Weights of a small GPT-style language model, trained from scratch on English Wikipedia: RMSNorm before and after each block, no biases in attention or MLP.
Each number is 128 + 24 x the weight over the matrix's rms, rounded and kept within 0 to 255. Layers, rows and columns count from 0.

# layer 3 MLP down, 384x1024, rms 0.0721, rows 327-351, columns 640-767
[[142  83 159 146  84 107 112 108 157 146 179 132 122  93 148 145 113 110 108 120 117 114 126 137 127 142 126 100 139 125 190 142 115 166 153 108 141 149 105 141 185 142 111 156 118 119 141 143 161  87 100 121 105 197 141 161 165 144 108 114 115 116  79 132 119 171 119 140 104 120  98 104 134 159 135 124 114 121 164  99 133 118 117 139 135 104 119 114 146  88 102 131  99 127 210 162 120 116 108 106 134  97 113 108 152 132 144 146 102  92 159  86 122 110 158  95 105  72 104 101 145 138 140 103 139 124 158 128]
 [111 154 135 130 105 146 167 166 128 129 119 126 145 101 133 145 139 133 143 150 137 111 120 111 143 140 163 142 114 168 127 178 114 105 124 164 182 127 124 147 157 166 111 148 151  96 137 103 117 148 161 109 120 104 146 108 134 129 105 111 135 149 142 143  97  82 138 113 132 145 119 158 112 129 116  95 114 116 153  61 150  91 118 121 129 144 137 104 111 154 127 128 100 173 143 114 136 154 118 108 135 113 145 152 127 131 168 129 160 134 159 106 116 127 116 137 107 123 148 181 155 122  55 127 172 168  99 165]
 [140 118 148 113 139 132 158 103  38 154 105 130 123 142 158  87 121 113 116  88 157 152 136 164 135 121 156 138 127 163 143 135 139 113 173 160 136 152 128 117 126  92 114 156  85 141 123 138 133 169  78 110 166 115 155 128 137 149 145  75 110 126  98 128  79 174  98 126 119 114 107 124 165 127 148 130 157 136 132 159 141 120 141 186 139 129 137 121 135  92 125  87 117 121 161 148 166 121  98 122 110 169 158 106 139 140 151 125 143 127 125 150 153 121  95  93 144 168 121 140 116 106 131 111 157 123 128 133]
 [144  93 112 144 101 140 135 145 143 148 120 161 104 146  90 142 130 114 116 159 116  59 141 125 115 160 146 136 126 171 117 151 101  95 164 156 133 130 113 119 119 116  86 123 106  67 132 140 178 105 120 146 158 118 142 120 154 142 100 139 177 151 141 151 145 153 119 115 199 142 168 126 156  91 172 125 125 156 155 122 127 155  97  95 133 135 145 116 121 137 157 128 147 101 164 127 116 105 142 137 116 146  81 157 131  89 121 145 129 104 126  80 100 171 136  64 164 103 119 150 126 125 124 135 141 169  94 126]
 [123 135 128 142  75 129 112 118  90 178 117 148 159 137 119 137 142 136 146 122 133 150 119 128  69 168 130 170  71 117 129 104 118 152 116 105 136 134 142 125 137  96 160  97 170 101 148 131 156  93 131 121 140 112 149 136 131 109 128 121 106 159  99 174 138 160 115 136 101 158 157 119 152 181 135 117 135 192 151  95 110 176 131 112 143 132 134 104  89  99 124 129 162 122 118 115 115  88 137 138 121 145  98 119 138 146 101 114 165 152 124 112  82 121  74 138 119 121 145 151 111 138 147 112 137 163 108  76]
 [137 142 102 131 127 123 179 140 144 136 133  87 109 136 144 102 144 103 154 162 124 173 158 128  79 112 123 103 115 113 142 145 111 141 162 116 104 153 130 109 125 153 124  87 161 135  65 156 109 126 127 130  78 153 129  64 126 134 125 131 135 156 151 142 143 102 129 176  93 123 103 121  97 148 100  92 137 116 118  89 109 104 137 153  96 127  97 130  83 114 141  94 131 168 113 119 134 122 127 109 137 133 144 157 112 114 153 140  87 104 152  79 148 124 124 107  76 151 129 127 106 171 135  81 122 158 120 136]
 [144 110 134 113 157  99  97 152 161 130 106  93 166 103 128 125 116 121 144  76  92 161 114 100 149 107 168 147 101 125 127 123 120 123 153 107 155 123 124 110 160 121 135 109 158 193  94 114 139 108 190  99 111  99 120 120 112 126 153  92 159 109 101 149  87  99 164  96 115 108 109 152 135 137 160 138 122 129 123 133 120 157 140 163 139 124 143 131 138 133 127 116 117 116 150  84 108 169 134 138 129 167  86 142 108 117 171  65 136 163 139 127 164 122 123 103 152 110 130 138 114 110 106 171 125 126 138 132]
 [154 119 106 138 127 125 129 110 139 121 144  98 102  95 127  99  79 120 116 105 170 138 111 116 131 170 134 131 133 139 163  82 129 118 147 135 193 107 123 126 173 121 161 141 108 141 162 125 165 149 145 141 147  77 119  69 145 115 101 136 107 171  99 174 114 128 146 103 128 111 131 149 132 100 166 134  73 140 169 108 123 118  83 119 135 134 177 148 139 125 101 144 139 180 117 107 136 102 105 134 133 159 116 113 135 144 140 107 143 105 107 112 124 159 179 146 136 145 102 113 134 120 110 111 109 154 116 128]
 [180 102 167 150 159 146 164 126 123 109 106 117 156 139 155 161 105 139  88 129 101  91 123  84 127  95 120 105  66 124 171 128 152 122 142 158 160 112 162  81 131 129 137 139 112 108 106 118  76 132 132 114 127 107  81 105 139 119 160 132 132 181 138 166 110 121 106 124 120 180 116 131 111 113 124  78 142 160 118 166 124 128 137 135  95 124  97 167 167 142 128 120 125 130 121 153 137 105 122 110  96 116  85 217 129 136  90 111 143 151 138  92 113  97 118 110 146 123 144 160 178 131 130 137  88 144 100  89]
 [104 129 126 177 119  94  96 135 106 107 153 105 118 162 158 143 135 160 137 159 161 117 101 151 126 103 107  91 134 169 173 112 115 184 133 126 150 135 123 148 100 134 175 120 151 132 147 156 122 111 144  89 102 167 111 167  80  96 125 141 183  90 135 133 132 165 186  97 129 143 109  85 139 102 109 135 103 146  99 171 163  97 144  87 138 159 137  88 183 110 150 132 131 124 130 126 137  99 159 137 127 136 100 148 134 150 102 126 118 131 115 127 131  93 132 158 161 147 104 136 140 144 116 139 133  88 133 135]
 [107 143 114 153 146 109 118 111 141 177 176 110 132 100 151 132 108 118 102 121 144 124 110  79 148 116 131 122 101 134 122 158  93 112 170 125 161 124 148 107 124 168 106 126 101 146  95 139 136 121 121 129 118 131 134 139 116 131 128 107  86 121 104  94 115 129 173 148 135  98 139 114 130 129 130 124 131 117 127 118 152 154 164 124 177 137 131 102 133 103 141 136  79 143 126 152 106 141 155 104 134 101 164 145 120 159 122 101 133 149 160 105  86 133 122 147 160 131 153 119 110 111 141 104 131 111 101 101]
 [130 146 142 123 130 145 138 155 139  83 160 134 147 122 136 139 131 104 129 114 126 148 133 173 103  81 124 102 125 132  96 109 137 126 108 126 122 149 122 178 125 122 161 166 103 162  94 126 146 105 121 153 146 144 117 123 160 165 134 104 146 136  84 124 178 121 128  87 111 116 129  96 140 115 144  64 167 155 136  95 139  99 109 139 124 112 147 154 105 134 126 151 119 140 167 173  98 145 127 151  79  77 116 129 134 184 116 139 129  94 159 150 150  87 166 144 116  81 109 126 118  98 121 107 170 135 190 155]
 [104 132 121 106 101 106 132 155 112 112 132 175  88 149 118 119 123  95 122 162 103 135 117 122 150 117 129 144 155 121 157 138 111 142  65 151 140 192  97 139  79 103 169 145 116 104 142 122 134 161 162 114 122 117 121 142 121 169 126 162 130 180  91 126 115 145 130 102 128 124 141 102 109 117 140 126 134 138 167 132 138 133  82 133 118 194 158 131 160 121 158 123 126 109  84 127 128 114 209 134 152 120 144 120 112  90 110 146 107 135 116 108 118 151 166 114 148 149 117 150 139 150 138 140 136  93 172 127]
 [110 108 134 100 109 104 133 131 123  84 175 104 131 116 127 162 128 130 131  88 124 155 146 104 129 163 130 121 117 120 111 149 126 118 143  97 129 131  74 114  75 134 121  98 172 141 158  72 135 109 116  78  86 128 149 180 146 136 162 113 152 135  99 166 151 116 127 100  94 104 131 144 126 137 128 108 158 151 146 158 122 123 115 152 113  92 114 136 148 113 122 139 111 126 169 125 137 123 129 122  88 128 102 157  78 101 130 131  42 123 125 138 164 189 155 133 163 100 124 153  96 125  99 142 146  98 141 149]
 [111  98 117 137 116 151 125 146 201 104 131 157 171 110 110 149 178 116 134 163 164 123 164 105 109 166 134 181 131 114 171 115  77 131 162 124  97 131 102 165 157 122 101 121 109 154 133 126 125 127 154 183 182 124  95 134 139  99 132 135 119 108  98  95 108  72 100  95 118 166 119 169 108 111  97 110 143 169 117 164 156 155 140 134 149 111 141 135 116 103 101 139 135 152 155 108 145 123 114 110 151  99 160 138 109 116 130 127 133 124 112 117 125 168 164 120  89 120 136 102 106 126 111 103 132 158 122 142]
 [106 156  58  94 113 114 122 128 133  88 143 113 159 195 157 111 164  92 147 136 120 134 111 118 131 142  85  98 125  88 106 122 151 132 129 171  78 134 112 116 140 125 120 165 142 136  98  60 129 189 159 132 149  89 127 169  99 134  76 100 155 128 116 150  92 125 118 116 138  95 132 101 149 148 144 119 181 175 118 140  94 103  84 101  83 142 112 109 118 143  95 148 113 139 122 152 159 151 131 111 148 102 129 168 150 137 127 132  99 129  88 121 113 136 165 114 112  99 145 159  86 152 146 128  98 129 143 151]
 [158 104  74 155 173 161 110 121 117 113 140  75 123 121 102 148  83 110 121 119 124 169  92 124 135 149 115 132 143 162 138 123  83 125 149 129 118  98  73 105 121 145 100 123 153 137 143 144 120  89  94  97 128 166 143 123 138 124 156 140 129  88 100 115 152 123 153 130  86 158 123 106 124 123 128 125 157 129 196 100 143 114 123 119 109 109 145 158 131 144 118 120 144 151 148 133 123 111  95 103 154 133 127  88 129 128 137  76 154  81 171 109  93 139 128 137 145 141 113 122  91 128 135 108 111 164 151 137]
 [ 98 114 128 156 156 131 162 119 144 160 132 103 103 146 127  47 112 156 136 135 156 100 124 167 150 101  97 136 150 119 161 145 106 157 124 145 133  92 130 152 121 104  84 111 124 114  90 116 108 146 107 107 117 160 102 203 172 149 152 143 144 118 169 107 131 134 138  95 136 122 130 119  99 180 142  98 128 101 130 112 120 161 139 139 113 129 124 103 119 137  93 116 113 130 162 154 119 100 157 169 118 131 176 107 132 137 105 162 120 124 193 119  92 192 121 101 126 135  75 133 144 138 169 156 105 113 106 112]
 [144 114 148 159 120 109 152 139 124 173 109 173 139  95 136  82 135 154 111 153 126 144 125 173  78  85  70 119 138 147 142 129 117 167 128 110 120 137 153 158 115 149 161 140 122 125 158 108 124 140 155 123  85  91 136 135 131 129 147 128  94 124 114 141  83 167 116 149 179  72 144 149 111 128 125 145  98 151 122 106 153 123 126 133 105 133  95  79 112 101 160  75 131 182 135  81 137 127 114 132 113 129 139 137 135 132 124 147 100 110 137 134 107 189 146 143 111 111 136 173 142 138 100 124 181 133 113 145]
 [144 116 137 132 156  99 192 187  90 125 129  97 109 152 130 126 120 128 102 140 142  80 120 110 127 123  98 121 129 141 129 123 113 107 119 152 131  85  63 116 151 108 134 126 115 102 147 128 118 115 147 134 141 142 110  82 124 118 127  93 115 104 135 144 151 134 173 112  96  68 115 108 130 146 165 141 133 122 181 131 124 129 137 101 129 142 116 174 144 138 167 152 129 129 131 126 123 161 133 145 136 132 124 109 173 124 107 118  90 107 125 111 119  96 158 135 126 160 120 158 153 147 117  92  79 147 136 111]
 [125 157 118 140 130 146 150 142 137 111 121 153 177 123 124 118 115 156 124  97  92  86 133 106 146 127 142 117 127 174 144 131 108 100 135 186 142 150 141 126  89 124 127 111 159 105 158  98 108 138 158 107 190 111  99 131 130 116 148 151 122 149  94 131 100 142 108 126 127 150 171 111 138 113 122 137 100 132 135  87 153 119 117 159 125 102 167 118 101 108 135 137 121 102 102 126 105 115 158 141 132 152 137 148  96 116 135 120 146 134  90 132 131 106 128 116  98 153 134 113 107 144 115 164 176 113 123 113]
 [132  84 145 162 115 147 120 111 132 158 110 162 105 132 128 116 116 134 167 167  99 138 120 141 102 113 152 130 127 103  91 125 108 132 113 114  99 125 117  95 180 106 106 100 133  88 120 138  89 159 102 131 150 141 129 144 125 148 145 108 127 128 142 112 131 175 151 105  90 181 122 134  77 165 131 120 105 136 132 150  72 163 120  75 154 106 117 140 115 121  89 121 157 164 154 162  91 114 112 102 122  65 129 137 191 120 144 147 125 135  95 129 147 149 165  98  95 159 115 114  90 154  91  80 114 127 146  98]
 [109 162 138 184 131  83 120 184 129 108 135 118 134 153 126 142 134 150 157 104 130 132  80  95 157 149  84 123 149  93 123 140 140 159 136 118 153 133 121 128 135 151 149 121 157 144 123  98 158 148 118 166 142 106 102 165 110 142 107 162 148  74  98 108 137 110 130 109 136  94 155 132 174 150 108 149 130 125 174  99 166  98 121 151 147 122 146 126 161 160 145 135 160 106  87 120 108 103 115 109  94 135 120 148 159 150 125 116 134  88 128 181 115 146 148 141 158 140 125 133 117 119 144 125 149 134 121 108]
 [125 177 143 121 130 148 137 113  97 130 180 120 134 134 118 103 112 107  90 126 108 122 128  96 157 140 121 127 154 187 125 109  87 109 115 114 117 106  97 172  93 133 127 204 121 136 140 137 143 163 120 107 151 152 140 150 116 104 148 122 100 143 146  97  97  99 123 109 117 156 115 144 149 141 138 117 137 108 111 100 101  48  99 114 112  91 145 155 128 101 126  85 143 152 125 163 123 133 143 117 121 111 125 131 148 137 129 138 165 143  97 153 132 144 125 148 138 156 167  90 141 134 115 111 154 125 132 104]
 [114 135 167 134 159 139 115 100 121  97 164  93 117 122 141 139 142 144 119 105  86 111 129 111 147  33 137 126 129 168 233 115 158 109 137 136 161 124 141 129 115 120  86 120 167 125 131 125 136 105 100 102 148 124 108 114 159 123 112 135 123 113 121 125 140 145 135 108 167 121 108 106 129 118 137 154 142 124 104  97 140 139  97  98 122 119 148  78 176  99 108 132 155 122 158 104 153 162 115  69 122  85 140 118 150  95 127 130 116 128 103 173 107 167  88 114 152 156 120 128 110 111 172 114 115 135 129 102]]